{"num_hidden_layers": 26, "intermediate_size": 960, "hidden_act": "tanh_gelu", "init_std_down": 0.00338, "warmup_steps": 379, "schedule": "wsd", "decay_shape": "linear"}
Each number is 128 + 24 x the weight over its row's rms, rounded and kept within 0 to 255. Layers, rows and columns count from 0. Numbers have three digits each. The size before them is the row's rms in percent of the matrix's.

# up: layer 20 MLP up, 960x192, rms 0.0748, rows 872-903, columns 0-95
# down: layer 20 MLP down (transposed), 960x192, rms 0.0729, rows 872-903, columns 0-95
up872 098:118148122090150110136129144075143114112112154159118133151118109155132103127127130113156122155130108133151125085096140101109135172095154115090152133097135107113133141150128120132105122123098156129155131121120149177115130142182105114102095174108188104111124136125129120138193155107164133087
down872 099:137147139126125093082156120154156114130136117079126148117091111149158150161158108132137163088188129156105077186135121097121076124109146095153163133138116109139132089096121128120117112167122130108116138117122122128143106152107120114154105110103123111170160157122134117143101116129054093122
up873 109:103134134093131134141130115141155145110140107143125129095114128135121094174160162125171106128144141142109143119125137135149116126132138126107156097125151148145098212115151174176100118103131112139114109146103136129104181115126130091103118157093140167107118135138152099148167200119137134108
down873 111:104151130130116124097153110140101083140145121112137141151154140148112087078124150158134147160116117118165207145171146152120084098124184128145127145101162116135125136186140113123139112119114147150120085111156105143045140103132148111145113137170151136104164118120102123132091115140111127101
up874 097:114048138127142125116135158176136119104088147116174121111128154135129100138140138110154105102137093151125170154163141197141116151125132134080145141134133150109139141141107150134134118126121125153087124170099134114158142122108111120185091131138134114137084131099110142109094092127171119129
down874 097:103124136147101090135090110133109156157144090129082145171148126175127138119124132097115133116187131100145112092125185123120149139088140153151135134154113074121107073119166118118111170109105125129117109131123165132146127147149122134100140104121099140078159107120109113092130128153110128129
up875 102:167113103104141130077136070119115096139130119121104136176124140155138130113150133115138073137191133152137150080145145129088149140109141126125126112103123096145125157163152142135116121115087139201157116124158163113133098133105116101129128119086140148109120130138128155138154155152092129118
down875 104:131166153114129109147126143185105107073151147148101117112121109114153136158145089173158134141087102119126141135112135104117095095137135117120144142155133163103166133120151123113126162140176122139178114139089115117087132145135166140113136115128113151134113103148120109107088095107172161159
up876 109:080145124122174134116108118126152153169121131156146133151102152127127152154164117110133097137088141119126167083115136129138147182130126140124148096161119155112112162099186161132097159096127129148133137165109113140171122100120133122121121130144110082098117149150160109125140104093117129166
down876 115:148093100116107161165128126122152154133118119125159139091128087150100114113154127112127100118128098102095108127174119124096138114129130127116124122145184108097148107157139197129135130106138113107156163102152128092146116169096155195133125132170095108143165109157109130154135167135147149132
up877 092:128144173123106119117098125097120047104107129121119104109104146126104086147114147153161148129104149125155120112147124100118167164151126123115135149166123119110126120152133167099097153157144137144108145104162179091087141126133111110119098120125123097105101121120149102145135135083154081093
down877 093:133115103144126143141143154143105179133142070110122133179104144153173130102120112122125153137120105150123061159098140114089115137144115104140132165105116120135145163137177120137078111124114114161119133112148090115117106136136138133084117155166112157163109102161087160082124157120122129123
up878 100:134122085117109126141178149108151075105118137135127119123106121128164111178143114137107123153142140160130161095180156152084143118106146146132147121095124131163119111175139105122098123087089118132139121135182078117150151133129103101134134126111202147130110135143114097147124150108105150107
down878 097:164142109122119167089186130126135172108164136124142109156116131104101139121111121118131137115157164092161160118181082100169112091114159094119119121096122138136109128141146136142126138119152114117137139145160105113127150147102084133120170125097135102123131161123150119108131106118129153116
up879 102:121114111108204138123161135059134109107134100147129099148113172148155130111164112113130149142172152141144169115112126151135116156132144096139110103144148107126106159109158110150092176115145127165137132141088150113121090123132141090087074138116109124094129162133123093164130099121132109133
down879 107:120097132152152121117194145107108100111103147151129138119129105137145114115122107083146139116150124096124160152111102094146140114106139157084098172139143143101144114159157136135106131142147166136103126146101078107079124120085138058168179094149084108124160127120092118133098150163112181133
up880 110:126105156101141152146122133153118132104177092106118123112150113146158130131131114126090147127123120152053165130172139112148159166141160131128130110131161164142158150122142130140124135077133121120119117135122100073137100115166162125122117113170136076102115128106120119152099144156110122147
down880 111:130163102094130076120113122125152125070098122132134132128119133131082146112101164147116150080104084120106082139133158129094158121126125144166153143160108084117161147127091130130151135128108078139092175118142156135114161119166164143120122140092113149094122116092142110109120093120141147168
up881 105:125117162127149143153138144141103135140115138118122100133136185149163108122146129139131178117088149099115128132173141115106159115126121153136161100136128151127074099152126120113084131109141129123103201154127121100157141138187153186137110117136156075110129117169115087118164122145118140073
down881 102:080135111170149124147139140123145107128179169149140101124101127095130152124123101120119091104135124133124176132135119140166098144078109144114128157117160089085119146132164105106127104143157143179128106134146138164117104104129129067121177067113151148150100145103149139115144111099084089166
up882 101:108127093122195120112163103122162093107142149133113123080074127083131160122143191116116135141172136125146141123099121132137101122136125137104147070122159136177093102138110173133129097116105083135109139180168142136074104114130150153140101126115181121128093152126140149156131153125183129110
down882 100:149098125118105128148121145107113121106125164079091127126157151103101129140126141070123099079127103118133162100140130129158130124112108087148129150158138115161131086103139105152162125150144147160140146137163177167137147156148142106156128120114126131131128141197072094107094099093149176132
up883 102:122103139108142139096122105128112157126133137081127119120134164129158129138108143122154106116128120170121149127119125183086139168137137166110153163054124129114084114154113121130076073131113111115107140166128132047133132124147130112141136109138111120110091122160135097097120164149153098113
down883 099:114151105123128157177133150157122133092151104117146090139126107164134145096172132103071123126120144139142110131116152112119130119140096119148131127090086127132115136143155170154132143115144095123170160156103152180117160145149105136139139092143144136115108126144128144121146118127112134159
up884 107:117135116113166113128124125125155122159143114120140101112113124124168123150146120138088106114103160164131147118103136130095157141078151127153144093100115160128135133162149128115112136069132090118136173113119114090115127134108105154109136118111102156130149098146151160140145166125129109123
down884 114:131110133126116103122129124109141132153161124131116092092131091154159108100169116129092122110145149132124158144120148110176072128070146129110157176136150168185077138150099084129127123109131143151101091163180133120150115136101090124130094111130144128123102153121102094124102116127134113118
up885 093:105111132110114129148129127123184163138127169146122091135174123134137146126150093117142151148123122121110146124105138137097145168146079145140131111129129136140116167098103112117144122166101157130132119125142135095106179138123148151162117139143150154122087099093123127162126108111159098143
down885 097:146164139115100136102163124108134126134076113141118142143146077115145138098099120063125092127114124127111127157136108129152138135083140147159142128114107104126112113140162159137126129072110131165120156161147138187125121126093128103139155111137076154125143114124128090113083080107110142114
up886 102:126112106114149101153108111147166103112177173142128099167137111128140109139135101110115067124115174131118138112162151123114174133119125077151125096120124156096143179135121174111212127152114100151110173119133163122146139128102156156144133080120109142110131130141148137089108138102125112117
down886 102:105148144123143097121166140120153163161146145118117111144134109147111115115129104123152116125152126138117099148164096119138136144133149140135141167157158149143143089118129083126111115099089134074131109116124090115075137172173139098122110119132133130153120147125083129122167151162128126141
up887 113:149137166131135118114145132114114149079144086134131076151079137171145111200143155119123144112143137133099137116136136116098183152143126125102131067115146160139100120155135134160123074114111113135123137156130123153130114135175130154122157102132166112110140148135133058148129145139121110111
down887 114:146150146159136142161084104156121158162100140112103134112129112126144132111186129128129131119135153122112128135121171073115124139112083171102152106101128133122114109131120135114113112135096108126113166161091121127056141127095124152150129096132115154108114144149112130115133097183132134121
up888 096:140139067106121135109142084118106116091137088081136110201097186120132130154125153090144107131124140134133103142138149149098107124123169170081147093092127128157141128155123153119131131104142159185166134134158139121165132133158145106172136132095115135114141138090178129151103143118110147107
down888 097:145121144117139119120137107152108115096126130122148119103143114119152115137164127138126120177079126125120114110146154068140127160097141115119149123135150061152144172106120123113162157178133096130130149127119144139089119124081135125151124104132130112142150158134097152135143144164138144150
up889 096:112105117120102098107172110118108133140169086112118114146111124129131128128142125127141090137132176082127125119126143145134109116122111126141165114139141152157089144100096107152130086071138133139135162145184089109134156102142141129164135167111100142109090127141122110129109157150109139121
down889 096:095132143109121129125131124143155098126162172113137123087164148163116175154121122148148148125144136121128138078173135106165094136067136159079148111175107130075147134127160108147112133124122147134131094095143079121119135113126111130134109118105125081104140140108144150085150112085121111129
up890 099:162133119127107129136116117140146085148138126124131123109134135105162159145096171121130139151162115156129142112108139141120129115087147143126180100087117119151099172140147121150159139114168147191148115126164146050102104131132113127149141095112119141117119151124164144141152128101103119112
down890 097:131104112150131132128119114148093139107124110161146111115098105107113158137155136116115112134129106104157101124112160108181133117183131109161095144171143153111106115140100088131141106140096083121165168107106108142142088158129126154135156108115094138145106116128122103133143116115115149151
up891 101:126114100112174112115125102126100135137144096114120107161117176082127158162146089144098134128153159144130151154128147171109132133093155155114145108164136137101112115125143133136143144126086125121132115125122149097118088153106155124132130164089151134121098130143086105136112134142137068129
down891 102:154133120132120092163157144143196137125162152185180114134111114139122079167101117093123117146122103131146135147153154141126127100097101148129156139118118117123150133125146113119126119135137127136104106115149121124167115115175105137131069092080123120060126123105156119133136150136114127142
up892 100:146123124142103097128123112139165119102125123155107125125123139123174115108106108145118143164131154136118111129144130143064119156122119153102139136094132159140095140143121129150119148120096127168150135136167120108145166154142091121157116085141100145125107107089163087133144134086136132081
down892 099:150121145162119138084130096137077143169053141161099109126109159138082094119101165105135127113153146104121139125148101122148153139119132129093105114142137137077130115137151105159136162139128115082131127174159134124092155171119183082112150168143128168146166130212157136146123141151086134137
up893 082:099096135099127067153130085118099092111132129133171122144103134108134148107129106138115107077127148129110138156126163118139140113077173115120117107136123133103087160158105131133117129084111056133163170147122116148143105102136121125149137128127140093155150129113118129126129159124130156136
down893 082:122136091157110167159142161144134094141131151093114146076151109159106145111085138110139163152123100092140090128151104127115132136140104117146116166127149108126131109153110120160112115167149150145133098092157155113128147144090110130104112122149152119015139094146126127120146129102093101115
up894 100:104139112101129136098143110149114090123150134148143117111138122154115127119151173133134091139123156116122107139163131111137118156142130109125170140079104119106105145111126151127157175140094150131141167142144127107129122110140129190145125121150114084108100137140130145134076091143122072133
down894 100:132078136099156180106144125118123150116144115119093105133129097085145141059130119132133148086113111161152148102138145107148128082106105108165127154133148122088137166123148187171118128175102126118126152095135121170109094172114148135136130143122143144183131111106136107105161139131108139100
up895 100:116159071149150098117150146126113089109150161081133093138138175146094132161117105140146110118120136129117148087134163163131137122117151110108129071099146163177108116146158165097116127072135137156130106128128111116147111111101102170178152117107104072121144142130173140106097174129138134132
down895 098:114143136119145114158125142096087162118156116120152116094126126162135097085122140147177105123122127162166141144116110131130098143112143104142119131163078088128166217133122155118133120132077132124117141134109123165091157145090135132102153131137123181086132123098117101111171155131095107113
up896 105:143086161160116130137147089129162142099124109111091143150109136153181126134119182109119141135144146124102142116135128137104098085155135126115133131123103139130145170144095113095118132084111105144144115157151144168134137139188101105115100131164142117104082091129137054146128097129116133118
down896 109:106103120062152163075115160103136107095133158167170141113143167114110079146144095130144152113158141140135130126147112115149125116120127133105154109152121127112123187119106123096059107158152124115101133119131139119113163118161097119144141138137131129083169161127113150118146110121149159118
up897 106:100130132112165112113126144090127124103136118172169096123093135129104124167129095158146075101117127093100115133111130189111118152102134175185140133138156138087121149154146151109100117125144081109117183122146125081115130120117141180076155135110131138121132128123116152108128108123159140109
down897 103:160130104136115131117075130101116116164126135140117135117129162133128138136124137126127136093159112168134153165153115123126101141100151065101112127146138128145173158111101099141139129117112128131119118156121165134127102160149138124135178116119112145095151136155135101132119148092159131085
up898 102:096107118117135110097141077127124108146134114112122120122090132130153102136155120141155090188147164114100128141153127105172103137123145150115179120152125124173127156138094119120096186129083121160150145133164148163131120095145116124128121162091155136120165164140115099126179129168120105083
down898 093:128106093120132145104148158158167125155089073132131151131125142146121094101117120148157112118141110189139114119126162164121127139123131165098128150129087127131143145100144168145174126157140109101110163112155123150132140172112161140134113172169138112109150121190124123174146078095115124135
up899 107:129125135138133104140130089130177153113177145147127144127091111121136108114130172111150095088146124168112148088154137127122121137128168157142114145117134121118112126152120109171097142114133130147187145138160117098122110117120123113141110126117177127108104094102147097154133141100111125141
down899 106:131120102092143155117103144156149137153122117133104137141107148127145169117134107091124110225161143092131151091108144152146122196129107154117122102113149115132091116156129109077151147123142076130114128123117117160137132123146160144082141142154147127071162151111092138142131161127157156143
up900 103:125133165100143126114128128101108098130125111140140086181154125138128126161124128152136143110121127163148142125131137084171160115115164151136150110120141143158076120163152150103131140074127144174130144103156131147136151097141106128168096071104118145105120110129181106151157089151113098079
down900 105:158134130103114160182141098137089122125170124140130107077131124157113121127100127164118140125104138123134114142146150096130090113146147103160090158189130132100129128125123133120113110151158114140112112143108077155106139125186111108125116101148126104155129148166143112115111115147091140112
up901 102:108132139104153119118114105102162168158169119165116120135083133115083082139123132150172138114139149158134157123103124136134129078124155119117163095096148140128124104149113156127129124143116106124149143141143129134135156138140144118143115138158150114116146096112167127143165133161122114091
down901 101:140157054106111156139104117144160130116127123135136108148118148125132154140090151082131115123138095149122117120125119121155120122085113110159145127153152148153098131139107133138122095137087144093149124103168166117100144084132071111114157132126113142109134130093127115122115103126123138090
up902 093:119115112083130139088164114143127104144102122134143129160117109132162138155152133102116075174157143138123150147134129160131140124125158160141142122135123118137125171152141105108095183138122097154160097112154139109098139142112106204101126118114128147131151089150157133134120119084134105139
down902 080:109146092128136135136124123165076137182151136136132150098117115110119150126172128156108185160146124128094094187137193112114108084106147103137130135162137132097110139102149107140134099124118116108140132086095081109096132127131142141136118123101115134151115158127122148096143142177141126133
up903 101:101186093136119124128129108117099131099135098163186142145159158110136154134148170116134072142140146147114138071139140144096103110135128127126143110132122143180119195145130130108079134160100099138142134124146181123121126105100140094135147136086134135113139124161092144130078148119144129109
down903 101:140096149127139124104096123125139163132135168159103111148121129106100125125106125115111175106142127103145073143108129110126168130128116140146145164114157181099135127126151146126108158154138140097128124129118108120140141152126104151159137143116121105114141120108170103101158100102133140140